Part of a small language model's weights: vocabulary 810.
Each number is 128 + 32 x the weight over its row's rms, rounded and kept within 0 to 255. Layers, rows and columns count from 0. Numbers have three digits each. The size before them is the row's rms in percent of the matrix's.

# up: layer 13 MLP up, 384x96, rms 0.343, rows 270-338, columns 0-95
# down: layer 13 MLP down (transposed), 384x96, rms 0.366, rows 270-338, columns 0-95
up270 092:179170134105117087139140107100171098149095091138120134121153143141155109090169072117108177141123132112145228102112109113147125209209151093171133135053118099140090142120135157089135123131059111200136126141126141066185151163086098121108152131146153115144112121178109187155132135114119113114
down270 095:072130110078085147160107164090165078121131101125087106102173147151116094157179209142163212169103133146118099180051147105129114087124122104159157142151116119115162186151124103155146076171130175152218089114080105147097128093161115099113091157135116113113131125132116141146133143145158109130
up271 115:101123165170175124111106101110155138132155136208096132166170141184132145162154107129120084188180102037130141086122132109132133101212083111157099089142167100139108166129126097125149107147125147076186095171104171135189145172170109118140109094127102124159108119133146140193129146136083150103
down271 106:112179198119119133118121117120105111149088112119141094081094167127174184184061082163148147144082129138156161106112138185122124079136135150117177128129121108091119137089128156110166140134141093143109083079157118171116140085150070116157101131175109141156104162100217088125174090147201158162
up272 091:111149156078088160034052127105115111116125097155081163162094122063086156175139053112163135103115115128093159118124149159142153093177182118083133123115108116142145124123116141142126180106162126154131137146144143120126118137101175161086180095136164122144106190191162071184125095104123144161
down272 096:085148088186082080116107096125145076121125130067188144208109071106099148095078148185111128187131128133093091144120150111145124091116156123151133183104097134193149116151119113133123123106181073165124115128123133162125157163079141145110128150109059160107173186167148141156122167110135081144
up273 100:167154142103094146060121150094154134146150150133140129212124165149153121157097145157099090192114148103131154107106155090073125095166100132081125128173175090113079156125079104157113101126176095105176095122113108071098138044151135171152103159083184067173167120128131104125118126152157136147
down273 100:081095171144130141130169077129149133131119104108124127080083148101045204161165111163183084149130121115121131127088111105126139174056113134182104115166154135133142095097204114121100075085099157105090139189106163152121091129077090105127146107122108133195149145099145121172132117084171111139
up274 091:199101092128132090104128113129171168110069097090151102073144168143131127114106122115152162100173164148164145145157167083087108166069152095156115148157194148101164156089104109146132126131132094148107127129132100072063049059160112173110118117160099137149131136156169104146161121157088188109
down274 101:144075117168131108182114142156169089179156136121130102139066133109096149134112101186154105145118105104154205165160133121129135136129103131120150132110170175140104100125105161112105100096151084094080149111125126075134104107225118165077151107114112087218144173089166187167088120138146146146
up275 098:157178107126117076115175153113168142100158108123082166151104180158153158155179172126048133063046165032144099133116091143180088163115199115132138111153112115129084129149111154101174129128179123131114101122102077139163126149137164143157161114156151169138145116140148141111151163102151129136
down275 085:093102114123153068091109100127123141148142125132089159132157076097096126134189157063118099122106127165094097131141145122155110102154166120150099181091134115108125121154168091080056096153162118004071143113121172144159125086127067102109168104087175171105126156085110107128108118112138137106
up276 100:167134108087148122127192158092113113111130183188181110148144116149138184117160120132185117092160083151146121097167115140082135024129167158130172180119130130075161093152114142113164130157124150136165113157119171105107107119059134126078159122182108127191084155133140137175157095100123134087
down276 099:138087116132089185150089094205069119088056117168151098152118105071133109147111156140138140125106163113131145110118133115114120214129060086194127049132098172147074111122093122142132065173135143091093165131150156101140135148143127138100136132118172157088151125136122158131084144108070140099
up277 104:147125073085075088084129218112184112160125104125093120135131145170112119156131134141170149169123126131107122139178111079112100103164113121177113124148134125132125133107175077064151181091093128146129144084173118139090146153141105148124064136094145186161149125221106159099162082131106086080
down277 099:112120132076190124087111098139105124197126133171140116129118097134148166109112140157124116071088131182117127111094118213128173159111113167066105109123127170066080095144113136138063055147186134106109110154125095110176070129135134114068140118083132110110107122095103080137114096149160179165
up278 096:166128112068135166110091135130143145136137124157122154124160122087188168141139134112123159162171129137185145181138091165163148103144182098145105169151075137119172142153119120113174123105193088099129116199109076167137128149125048148122079080105159091121103188098099157153105180168188145123
down278 091:082116158164094160138163135145078110167128056116107143193081108051140116147115137151103109139153163123131104109088141142113149099177131062113114107093075118133083125103170148150150167109064179126100109180140200159123190157151186089122124131123163084154159126121160143121156089152158125169
up279 095:137153092138139070134115159182134139103149090098082096156088104105148099091123119130140110121127209111057160105054135168102132124125127147102127125111091181109109122139116083138154136098131088110087128136155119091174068016157155097145132173179166139140128157120092067180109123136106139102
down279 118:129132093167091096138140126085050113127102131127132207091131141141146107161075075169042157151156080108147107151119146098118113208143115121128053102104141136188126051146122147119081097109139095154141163112186096101150129154127146111127106131150098114095173098125133152103155144179139182126
up280 099:082123152091136142149119160078161082140138076130148163129140153132159137101123095119117148150152167095108076144138225104164103097138138138085164140074124091137139141142128108113085133104138148128172126145120091133128228097124209135110172065091135162121083056152155084130134124119192101135
down280 097:102106100106138138132151180165177093120114177106086143121152070157135126075088136147102102100136143100058098143194225090185065119126212133153145168065142119105116135153116147100098112080086080128125093081139124141073132148131131134161139065161129122132135115099145143123109122134136100140
up281 092:131119120147119122087176100137147069094057125128172140132161160119110179166132161061160163168104167174115193090158103117090111092089086114094089119169088143178103120151076094153163141159147147144115094102132082112143062183126157078116083146140156168104147126128181147130141093130113162166
down281 093:123109062157088085156113128134107125142196121089131138142122118141122068101115130136106105104140174067136111182067122173145135100153165118168138082119093129086108107068173102075131151106153134122177109137113181133093173147131164149165171135169152108118144192208158105146183122131177081106
up282 088:185115156119129144101123081133165124124162203123165107164113129144180159171177160129130110130077125134078167172150129153090130107090119141196181127077162162156111125149145138137128119118069066200165135133096061094106110167103131118066132082107137157162106184170159102165108103126132110138
down282 096:161074114117128133109168131114118115151140169086156120082120138155104170138085174107098170090106162098138159178128139102154106086089081145141127163107120186135097159160097097134170113167130101139145163088153160144043081141049171123085194073095113134161138098072103145128101134103080156142
up283 093:098143109132101135118117137166146156064089099089126093165087126085123123096160136134196166046144180189161120131108124203063094140118148087145135117193150135110154109092117144142093130140173082142179118095114145120201117146096117159131071166124118176142167129103125134129147109182132145180
down283 097:176144183049168132120125205115113131108106161118112159120160133129107147096064109133102152149087145139128090099123167121146204126105160142157113068111104083108172163163110143182189142148081141125151110122129134179079136088145160132151158198122152065179117136122095123149112126079179128148
up284 103:137085105129087157148115098109060164156176132165105171180130177096145129125152115102108093100123120113146127164096148151142116110125141138140164108110091075114114131133136110168114173188135135120135100189169101171192091132151144206074099096124180188135096204067151145074105111123117098151
down284 100:120138117128123103095044190100144127155096113160098086109124145189081130085125123123112126109112114115139084105137141079077112108149111152126177167110129150188175127087148160183110181074090126166107168060160177101147159094121089131127162097146071134100097106201119169112102134160161140153
up285 092:200088128120111165160149165120139182124158155149101112074155129135086117130163143136099151122097032174168116091096102157153156104128143077099160159101162121068156159151112150119137115157069111139110138117140119125052083141146190104147198077145170091131119125102097157118134155153144108068
down285 089:138101154147199107149089094112128173119182077090174111159095144099110089104127125080150115165036189119130137108108132118120121119127123155153111161111144133147162109102175099085203130138181107134123113094125146134119168136154121171164134176101141164156075144198169129135186115205135103148
up286 105:111113092075089138190149131081134105110108129134088058154158117101114156149126122112102188154131118164120190127108071086082075066153099109099096097116107092082120103111078164146170110138097153118238157160099083133139078120146113118121144141126173096100123126104126123136145061166125118136
down286 105:072126178128170149173072115112133147123125105170148119084160192106135151124144103112124174067108097137141114175094101091155202139118124174111144189135137139106124164097128161153137152078143145057146115122083134143126095102100183126123071121079157133119121124089180101182135037112135143095
up287 090:185158095130099106108162121126094158150097147133137132103120191150168094140157138090205100169169136103100086133133065100217163159139078130098180104112148183145139083089132158143082129152145185100122144087142070156168093117138101090144140141099137130191124118145138104135166090158122180138
down287 100:126120127131136133099048101078123121058123118092159126126162175121085140118115107107141122100103163146174128127148130100080221107144160162160115119095133082164098185112164088170147129104101124129132142086172124137152133106129128221091173148144154142084127150119133165102096154081152036103
up288 108:121185106161129128104089080100106122089093150128109114156142150126157175155135146124112194123133158153116152110124128127123139148212123087078156151072168077170085116185156068142149119186175134107093158100082142095161103150125133094187117107072192161144129182095147145106135131190135136097
down288 103:149145109148151098130166141136108081158085153170098127124107152108138086090125145124124109154085185116115153156132051183137134127158183121129061201107107116101109085114157102065109136131100110144103130083083073144139158078099092141187084128116142109078125065140111080169193139105166140145
up289 098:154089122179082143082185125109121160132156136166082125066108144122191122130142136177172155150087162100073125132115129193094148085115181116136134166131083108130120178115147097130137112101084088127118090179133136126116092213115140133168122145129143156104068170138083158154123109072171064147
down289 093:118156139102182128132102112179118144115189129143135167142124103120094127158072133126139125129065102095161143158146137083134129151102126090171161239086135114107109134180059112087136116090133113106122122158146178197146141212117146104108136094099129159137174153077130124094165142071120173098
up290 108:143123122059122194110154100203163109131141128151104136136154137120165137194110152173127158108099134063102149153139116095136145120180076048141166150144105138112155106113146194175170153115121121067115084131153119129152151195133122134145100137170161183158136077090146148155187109142139149180
down290 097:160189077147098083100161124100114165170186087144139136159120139099106103146160107153108093087086149162153100164087130106099103093131117081127121130110082095131187126169133140149101113097092169063132157126081106100093147146121081102079172120100152108137110199144064111129123107179051108157
up291 097:143191102055132176205138121156152152162131109098153185139101106193147096147141160183136099171129122112128113157094103154138178062114158077105098087144136163142158155117160131092129082120092161176157133090150120128127134130134107142138105056152139183123112083114069151194163113095123115146
down291 098:090135151157153167154060144028151181093128098136147164116081156091127106090063184106162118130168071089108121150131130116145138113078146120157142150134138096150157134160191092142146111135077135142117167112148177087137105069195136117162128098160155090099128165158115166081146112105136103155
up292 093:176144147166034138082110162148130145129190100139067156161135120058190091118167109143126163128159083159106150140137145088129148119137114090146148105153078147140162134099127103181099137104144177151141128171097139155156103132134131160110164105077192126197141122177111167166139109111189174115
down292 094:074160143072125123085143125131120073124139085110103194117099115113074147100091084153098133141167099129183124088157169141081132125130082086080099095131150142146146140074136123092089098145075120151094156140126152095158118134095165100149161139163047145103153130173079160154099129171077175187
up293 092:149107186178100116102126142128112111131137170129136156110170112072192087158093117131066083107110130121121096122093161120094161123070198077105119091138090071173111084118135101081163067182100144137097141099137129119163127100097092134118155112169170121163113162112151144216116125148112077107
down293 094:167070151163132186088134166146116158158093137166095111176098167116060137146137144153119155145046108150154098122177160158147126159107092122125121186131187133148137124204121144092142138148145125142109125088165099163139084192125104100191133155112111189089137118158139205122155094112141095148
up294 096:187134056111103104114132098104103122117131109149089056139126110127137155141146142076122124125123162140134136103138123102203108135111188164117159105085128122090104177164105120163187102120068116054118096177155124070160095118145152054123087097138104176116147092177122130172174115102118107072
down294 101:182142105092126127142135139131168104132091098155192097087148087108153115161178173136184107144130112122101152130134095149177033129103124125164097169095207170120136142146129178116117134138142110102156113088143113066148174148055151121162166140115138136104081063123152133110171142087078081114
up295 093:100117085166075110073097142136127110161161149186137177133153148142098174103124153104051082143135100154110116136112138138107113156118081117140133049155112128116134111118120119171123084104122073128168137081156187108110169202127119143158142131111159140175100026132144170115205115109136132105
down295 100:143118142094130170142158099165127034149120211104085183146104114110162157115127129129148169079125095097131140171094137136159144166114157130191131137113125130145178174133070148069100166095130092130118093170128118143156094113139115145117131103123030159129077169123087043125137135140117157130
up296 095:164126101080138126122206163070145106119049183152143063131104135119173118155089124128142180168081098109122138103174149154117141064110148168120168171124141120135181117183160146100148123084133108116090077180120153069110183144154103141125172112109097110136158160109122083102137133125106167173
down296 084:105119116129087081102116118162149130138163106111104123130161127187083159136095149158102091073138141198087110135122026104113125200191144060130146091131138101140142075109088160112099128154112126145110210122184127131171140133128107119116093198144162081150172116095157112139135129144091146117
up297 105:126101131158159098100154125076138126187168113104182150142075110134095141167126126159208132124129158151125173132070146142151105097095132167040130106201145130149133128138070126134126189074147092134109113188134202100143081146135107124137125064078151131126142121121179106146164164091137143152
down297 099:166152173117108136138068160103103133087166126126193139157153135152163129150119086185106108169130150126167081146148175140108160128083116111185118114136122157092148125179151091185128135122106086098156100076127106107163156157157158155106089188124127233131110115124141158126134043118161143077
up298 087:122121137127124144024149183141166140031080116121143107148123090143190139161151164152145156148170099088129134157156155108116086094142134127080117152134115106153203104116083104103137105073106144096159103103163091127145184067170096122181093126085161134158145162145152118132149131131161162158
down298 101:150100102139111086152101181151103167161164102095029157154117121121127137116137075113175098141173130139064063113147085119143133142116121143138170128117176090090063127160123109148151127187129098130067148117093119158110117166119143068107123101126111118138065101159139158158111057099109076078
up299 102:159161096111146124123165138119111129071188107157106071043128147131091123192131140119107142125104176050051113135113141138157173129136162106098142126109161118163067157064139153151136127114142075066140123146110085139145114154140109193092147097101153153085153129075103142145118082128128077160
down299 095:124162142113118102115063138153187137133143222160115096112086104105127127133151105164173118171082148153109081163139153117121127167130114124148117166147104088049116096104125141092137091141123208114142119089168090080130059178167200104135128164151144182120109103177179104141118152133122135144
up300 103:108160092067104190131162129132135132121198110142141171156137111129107190122080128108177136121109165182103117030159168122120132141093123144090122138179087108155122145080129170154096153084178142147078147119096071142127171126054092163123118109116139190151131084092100140119129122122103156169
down300 094:152065127130108139148098135136183085106168137073146107139111138085097090145150111163149128160198080126059168133140143130121112112155082143111118081103124128113074069125108138098144057171091102041159169145154135104138127137191145123125161095105063131154141159094086124184130122182134143135
up301 100:097143125048113143160147111139190124114114114144139124143169128111144075199144154168169148089101168108145112159081140180184118118167120103148159121109129171160095148158136134111206092158124086136156136097078138143174147074137138126124187171093132067181143102133088096131110166120075098078
down301 103:146216113180087171121184130145089145126114165071110097170129146166187113130120166097093174111140117183120163143087190133088113118151104156174124170130160133159100151156141070064155037091104094150121146135140106097121118073143096121114104145120079138123101095173097140116110113138102118137
up302 109:121136138142134145149090105051093115080170115107166115149129183125146175152109148134153120096136188142105113093085137119175133194149140142161108120134114136085138141135120106099174178121068129164145130191081129112146211102144158179110145183166160163131090089157124104176148099122092051091
down302 118:068183116141128156097136124091097125096172104154105090136123092059083124102135159168149183150128120110078151102088144146107144161132112200095092111124096079046165121176153135113148206155134153123173140160134133082115122124088150130138129208142189120132153162133139132116149138144181075118
up303 105:157149126136103106045161152118123125147116114157176130090133018149158081135136116091127121131126161142153078127137127096087147143198100064180128033107182127156195131108135130140139104108164073089108130159122111130182130116140098129137136107132129152200116113104163092154149108131157101139
down303 086:153102088104085119110135137119132084175076061174229091104091115088090111094124165163130118117063146149116117117131119127122145090182092106081148069137090140129229104089118104140163056102126087095141084146101097101092102136115101143117140125111125153127114121128127089142143072125122121103
up304 095:115125146085149144110082122124128090130166187151086111122148128163167066112135160077158194139073105182154129148098163105136092107136089093159103123189103148127096095084100071177115123077177134133182114163172103105112148116075088100121108099142154136127150095125115183103097143091059105170
down304 105:115124168122116119117147100164072114066169185099162159172093180097138130117138123155082117149128128058123126130158143148095176145122080101161141122113121110135081174075213172070084132074123141142148122071101076159152119083141174099149110118114117130140109098136173139146081153151065162106
up305 097:068130151122187129115114185087115137135124143167082108133149110150118053095139105129132146083187141147104141107173103080096126155097138141121191118182090118095100110153150082169131169184105123082115103157134105096060147114090167102089130142091127139101119217150144155111162071116099161097
down305 097:142176114163125120101136127118130112161077145120129139102133128084174146133119109135162155128145086168089076178177125162129154126165087148101098166095121082096129102096073190123112123085110080076153202153105091141125086145155143134072130110163154159137215127124117158151040073126169127118
up306 109:083139107166191141101094162106134122146176132109134163168075143114093162136109063139183160142140134117130120108071118190093109102159148135141155116098107080099130178155133083159067156117072123131153129136161149118150125095141120157163132051147143195191058110136150095087166157102125083123
down306 108:062103078192142116131110114147095098150158090138119132168182154155110114128126148068139151092140197189119110157189123166158179101194160117130111094147140087145186113113092153082130142078098154173120087153141148130095137124207124100090106161204146168099119146126113106113131145114122149136
up307 111:083121067123092148157140124132146133086082169127091157166135103111101161116125173110074108104122176120130084137129209147117179132154180133183138056187147149163160112141115130127192179151133126175085130133076099126165136121124134098173112170106131130082094120141154159123142164144041125170
down307 106:052127110150089129145163159107127085116126124135104194147116183171151156092107108126122089147120102168099098184171146150147168120088145130109124162132107178139218096168143081103081139141163103108130061175065126157190134158121097084145146134101173135111152110161140077152171095098147119124
up308 106:080143120079173136089104123163153107086161178095160160167139100098145171114149071153148093108094198130138192118163107132178127117162156092158134173092142146105105150139160106134128175127137130106086168084151112080065151180160106154135136134174167140102148158115112112102162118076118211090
down308 099:179153131180141103128167116081184115119177142099169134193126135105079131080123179145122067102170063139087122114076171142150130080106080157105133089140101134128123162172143117154099119090146115157123092159108113186092114173157167111099083167111079162122087142096157104160127186082139103144
up309 103:116135124146116077129110135159126118113145108086127055181174134168151161147151160149175057126151154107139157180109129145107099108084093202081084189111105080122157154110108070119129164090138132079130163110139094184166100140135108093111107148210134140129184103153173150158166135141096160128
down309 090:081110123042107119131086140119137072175074117113163150124139153095185089145124163154081162189066144128121135132086053094154081114144113111127136124194185133092104134138158115104136086131121177121131142153089125117098101122170127178083169153089125084075142120099158170168105119106144114165
up310 105:150139138106139128200180138106092101125121096163152156109118176178116147100136142146137184054124114094117153126114158180139130116053142085133162102183080140141113116096110130154156156116111084117059105162149163142091128203159121101060161068140162158105102136105160194128093118142123099096
down310 095:111140193132136093096094154107142171123098178124143110134117118123156130156168106069113138143080151119089064102115115099140131093207092115155193174132150135104075077099163098122136119084148170106145135102039064148115094154101102141129117114093071149127148140135096165143161130070069149121
up311 096:156066104082064097145143122108119141075172102112109152105106152130144163087083094119125125120138121133108142114074120108181051104085181145134109116093057108138202101112154109119081125161195081124171145090111173098151094178123173129179130145177130151132101132109083174120131113141099154110
down311 093:187129136112121138087121111119142156154101128105085160147115116161193139150136132069108134155153141144199123136156150061107183140140106201178148143156148137124136160182104143114129150109118167089061164151098169146166124138070183198112114132144194147094140149150172141137161122098103067170
up312 099:111116122133095087106159174196129109141148114160131143076129108149089106193121138113114182164077136122098181153157125078094152154117168107117098161056150152118162121156117117154119189125102083133128106115153101128151172087091103221125175101086170126070168112152160107144135067105105165138
down312 106:121164123110093092163081133121101096157122161102126158114149141098108177114136076122100123136085148153125186130111127138142173160140109112140108110119120151084131119143109102145107156104142119127190137166106137116158138118165196168138117204095186171080217073172128017094123173135108151148
up313 093:150118111108143139115115095075137117129100093124137122090075115177130118123166091103146174114165149139061093114068161150121153086130156140150174177136168116124101109110097127059070106110085062141110116170126111133071145190165102101094122168139080159194139116115120127112122083106101178209
down313 092:115158152106116110174117112108143148146124176100111128133111149083121049155133120125126097115078149148085175087141154167123098063187169110201083088076121194132128162152127141152144108168114164173143186135138142196108119121155088147140149131125141115134121139137184164082114125052130200115
up314 095:180163095101183087159133104124153142127107075117038109150157138119056145132132156161097139142101183180096159105046123145175131146163095146114158112132124166164149150148107131148102098118081153166193144142130151124205117137092107127144097095140218167143126152110095109115136150139121162120
down314 109:103092146135136124136185079089124128142113210147192101160140104143144163171123159180121123130114117159195122125142124098136127170128100124139124108059119143088060171203081146078076111121157141141146117149159152128064105100111138148133158132118067136143148065093108106106136127085139128047
up315 099:090055145129142145101073082170138115101054093139107092109080157091187114074114111137118109120169166179121126103167140115147129121114105089141211157088116108045154073144130167152124114132143121178158130149148150102078119101146163156149144117089147091116098167165096120096127088163131179130
down315 104:158093142137136149154142116154069131116115110131173076109103179146146095057135146136104130190126111123142125110085141068172121132147137125147149148108142109063086076126147074180151117119116088134118097159188075141127137097161140116047150116106055139097050096092097100109149145146147164183
up316 103:181102175172096142192109096131096125130135090088144139136167116078165116122164126092177117142108132116197144095160152192186127133083115131130144063138119091150130174119147098165131112048105138129112124116118138111189110099092101161158111154121128112056147174097174094181140127170105181155
down316 094:061088157134102084137142092201109101108132135177097177133135122087137167112122096129118133153110082139159119127126181153120056120083130171123068182114167130082170124173116179074131093182149142069110114110156122142130133176142112131124123056122137168111107102099077131132198114148105172149
up317 094:147118095112125120108210146112124070124134084145068119103153149095139084181137134101102150119082126148099122150126104101145124104116115164154136120169129116081131137126158103108168116156168126149223196175107157039118135151105222112126147152156141136139156158133060112104132176161114154089
down317 095:137140152209166084127128154133182137044107114133137140169087105116119203095082094177053102165146152078102160101110141159127093117148083116113114137110121101192132128103131180117131099105056094157164150095092130115134124111092143157130151111152094143123137173111095173156154154072168130102
up318 104:121164145112136098087124141143160100133119145126117162154106164144127176116152185131128138149106171095114165177083158161167107074145191139080096168101115162158145117142077129117155130079088092217092099108138137126193118113128190189156093108097164162115136179056150128089084137102125148102
down318 103:155125068118146169182138085090128207118154122122118145132119238108171083159129097098198127091165143126134112118127137172139132078172160133107207135129111108142105152110102143145152132102120108095148122152096169130098163125158101150085141155127084155172212144129158158152125135187095143139
up319 096:159102157092106099148134106115145114013160169175086114107144140127138086134129119118134157136115139136106084217142169151080161128140116122111107142092109200078176122147103086163150108161144138177127178159104082144150160108137154088171114146128121142088107155130141172132103201133091083084
down319 106:159084187143125173217124113102120123112128101100150141138152153168189148153182135102107135150205158087125087162139109093098166071132125164084151071108128165118102111155154104125063200141122102113125137155118163128115191119125196165157111138150143114126091168162132148115154143090146170088
up320 099:087072117151153138157103120135153144110109065144135119176171122051177067124133106101134142138149129176113142140101074101140117095141092180130133096212076166111103170104091105134067148127110124136105171152124137141160152158121090089158114106169115136097144166052099062090162149175137135125
down320 091:084130134105111156116099158148113136068198101146068103128130093103132154110131132132141130131081161086189158200169146104146172086119158116160115218132188118156188179132087139131141142197142113072145118104119124118139115127114129077149094172116107097178148162181118081123101097110146149157
up321 097:120158145122160114139154101117146134093124176148133129134131160166133114106083174156071093130146209144080133075079112125152103111171149131101118162137131079110113186178180107176155091159106156136124103166130127093114118078022107156155128103149198134126111132127193141186109097125158091101
down321 106:065075183083113151166149063079088087083141138113108172074087178145136116109167175148149118089172137135130091121124090104145105180148097096170196090131115088123108093116121117131154134147160174140117138168180112146126164129113143098115085119070114106156170162128106114081167123067127140087
up322 098:167101120143147104191172093086161141126160120126154129176151161205104100158089102146147162136085122155066153122148080135074131105189136138163181156151103105108138186124112150170126156097162146162157157101124113132081122104101140167183151097151141079123109079120071125141184187092145141079
down322 099:134123117139141161145158131155114129140136163160046119185095146092152110124136124105073100160163192082120122148120137124160064165058132123157114093113174077149128103145102180101077152136059131162109147149131130156182155117177103091123101120091136111074076188127136173134087096086078136109
up323 094:138115161091134146140166097134077079157135124133094128130143125177108160143083172077065119073109158189135126131103123140131097087112165036094099131153155110147202156093095114110144147141131088182137162043155140103146156134143146179147145153140187115135122146168141138153080144130055146117
down323 097:100144086149140147155085126163085125171121130143117118143154182171128108140180052161114156121114057117155141125142139111138179094115113118114107114133205091109170197111128133154120163142074145145116168138106130193049159141109167176124149113071082082141108154123137140155100187091136084093
up324 099:094127125110081071098051140143189087090106137099124147117201117155138087127163151152079088132115148081139125104155116161119185124094111092185123099145107108189071125143162100181153129136150123115118121126153168094138127169115131099157087115180165132131156141170113130116063107043150098162
down324 098:160171136105176118088117112118089143108109158175105144119093128129064086096036128129063167108149152176203101134144170107125128179108118129141144138050101127162113185119148144165126109101141150126154145113115174166163145104072111164140107095107161164090128170167154142141067167127115156169
up325 107:128107148106135131138129112092088164115111135117149156115157166150155166106130142137106109102127239100173060182187185148162125063095099125098212148097159117180111113128150147148165123080117164121177107076182138113127140113092165127157160123111146158129149153129202087111116134172122132116
down325 092:195108083126120155169158178141105173139138155157126126129143125149116127111049117153119100136133125098106183123114101083106190147094175133131166071119158124142173132145105135149105210123171080156115102111140145114075085144096112090107095107134151133128089138208064101177166183114078123153
up326 103:125126162132084118152116126089125121083140089120106148093196133144130090154140160075149117099087121110187106160102125143112145059127168185152151145215158110101128168169128186097119120133139113099149112169080103115166084200143119168129165072165151146178128140176175086155172146094132125153
down326 090:140102114155143086136140134173147119085081120157116128145088134117155143159150061136064069133115107112111088100152137139086089177117148131116077175097096127157132081081194093127123128083112118114091116065143140126087157114091133051166049127138137142107165063091154100080110076133098130123
up327 099:188098157169140106160095195150167113128098161170136182158102096064156157116117102085072153118155112072143166135106121115084142086111125154202139124098106139085162115111107161080121156134093081155120165129108114168100155121119148123177140124115120225165086133161156144167156164103161150110
down327 102:081099206103138117119134124111147147119159075114161145169125133119095131101079162111172116140079170180145134143108091097111111117132174194128144106120140072149126150119173116146123141147170121157105111105166096087142077141115199183126149138114155147172012164106137091054117144132093143126
up328 096:085089166081126098171123139139099154141173095090107129123214151115143150085153102133122153132106168117170157106172167141129109088139162131095130138153147128142130108097218113078113167189198166137100153155156117134114148048167166121081150079109128147069078144121134101127170151121142132167
down328 087:159159088130140188061151106131125081166076142145144132194146110166098138159108117149107162121184155139116144142140097131109097136120125110200080124094081161141134163138088124146095070098075123146136083121104144150145064158131155131090101151095078212148132120120095138111064131130136083058
up329 102:164108084101128101174114148153127138155158113093134152151137125137163109146206135144174130169141123122103111176134112128190165107210149088068123099122109208161120091135168081115099193137129160124102157100128100167125120142144136100170139120032098125072126148132155129114144152081064088127
down329 098:147040108124117201109104134117096137072168150148086091118135146141068154138146159123159072132116114121169159129083119127109130093120048174146129118101107110218149109121090055113141106134161086139078158145162126146142139096171098152153144111186110089134076092113155084100153134117117128093
up330 093:147041140129093136084120120132123134152193125139123169121144177145132152084117134101142115153053168108150146145177187105101145088120140111154174125126134144114111154107141084105113161064138145131133106152157114114142071083142108158100177149035165133126155116134193135106181127083106212114
down330 087:073156109126073106123227094048159119115126133165134096147097071119160155119128114168166168191088148095122170121077130179100124170134046140119116137107110147193135130139161084112143152132122146132176127154097102128078139120107121161135120115163104084102119115154149084113098118132177176166
up331 106:130120149072103095091132104098164121154089131191129130111068060092132148148130147089113151090131137141109098131105150190127140131131093148128164075096121132143092150132195184136176201139124169168145143159113139153165082094148154152189125168124191181144092158150191105143085082134140106143
down331 110:094132092119143143173138145115139088146175089093151128138164131128135103110160109207094129138184099123121131147080176103128136139134120052140134163175166164147087094185155126134132153135100110208136082163196128112104140141160081142135120148172107137116119209160112147114185102104092137208
up332 087:135156150168139111147085136159130098107168136166125122110057173129185085124133097139119181134111185119121111150095151202128071173090104173122143083115153125183122152120120106097127210131143147122115082121074112108122158136140091147114147137234092123110157157095102057083146137138132119142
down332 082:109078180082118126094139151126134122110111121122130144157144064085102108131097207129094108179166105105156144140148096120092216147122182162155109059145105107115138127167076092132141112109127130151199116154108149094184113126112113166155087105087188135086104106147072154172129188145111145143
up333 098:160128151085105149114143090161138184132137107109135137194180071124138122128108099097131125106119188159128187119134188118082151072122073098092151106122128118131088105126198083152071122123149133122091154168132136143158130109125141148110140092056125153137143065148141161117077089045140200124
down333 088:128189117140114156172150151193110074138157127128107131120164096097188115074140197143136145170139080108172105178137141152164063139121078138147066130152147102190091115070101157151155154143121132145128110087163178080094145096137152109092133135145102108109108064169207152145115115111141136127
up334 113:118153141180137084086073099154165149144186152098090096131152147095130102148150191089173113169101100111147126065122127102162155087117138096131183124150136147130173113157123112122178070097178123156140124149114116146163112108109099143160110126070102161176106037068079117083193142140125134145
down334 106:174114126183140105164151142190165126092144115071099050119091142140169127107115169109114135163159093170196161085147081159194151097129147173119159092093144110099111142106151110094119146098171133157138165168142122046103142134132122126114111086115076128133158102180080115128088112116057107133
up335 108:129110099086080084143093095100190145185150133097087164132123152144177116121226146116113096167082176142156158128097094184107137150203199132129165115126119140079146117095105146098104171204139144092153154145131140135133131138140141156075093148162128125153072114134113138108151145147105190106
down335 096:141093130124110092120097121143101052129157137143131135135109146098055164147119159097136129146143174122092095094221125083133114176166158109139131085087148170064087113085121176108128078145131168107119127129162055167179118132069124095097102079134100120166187153089149130120170109127091152131
up336 098:083109142061053093132128132134141145129107129141111105109112144148104113172097135122161093157147159119149135085149143115130118127193127147057173104155169115125104091152132174099159093128148058092057124125117116084177158108085140108167066193156193094123127186178109131164112118140080160136
down336 098:115158196100097107081107136113161127117133105139126124125116152098129165128124153105163074136096194170152131143097083110140129139177104140075146121142107146127123124086153181135154142154110141068024162146089125143186175091082138155140091170173097134161128090169096114109078153063086158089
up337 093:100127165136150146117094151099161142127134165093123113159172116114121073153147170115159073081047166146094065112135113075136105156138142137088060135113141089086139172095108115131126149140122110104110077206124106110169166089130060074115178092079145149138112071128110194130115092133115118112
down337 096:158140138159167112170146097172120136118159136096119127085129146122138157095105071142090145146192120138140179156131129138103162093157147119184208100120101174161132140146110177136136115164181161129102171133163144138154137151231175165126130151169108073152143191092172076122186134167124140154
up338 113:128118106111092148078075076111142110124138130122091148096132117086152166103113147151132166120131159182167189110099116172167133111165105089107126122153148110146115085097100151134207092165174159091146142120084169101137151122135046137123182070180169140102094080105089115076158185160159146106
down338 099:153087106122096136119149151097148122143175115103147100185104121197077136168120149124097124096108095184146186103089133183151119114121122099103129212095133124178104081112026139178079068124098172136136098124105135120143169145163089147106154089117115154114098107089126112096131190139154116095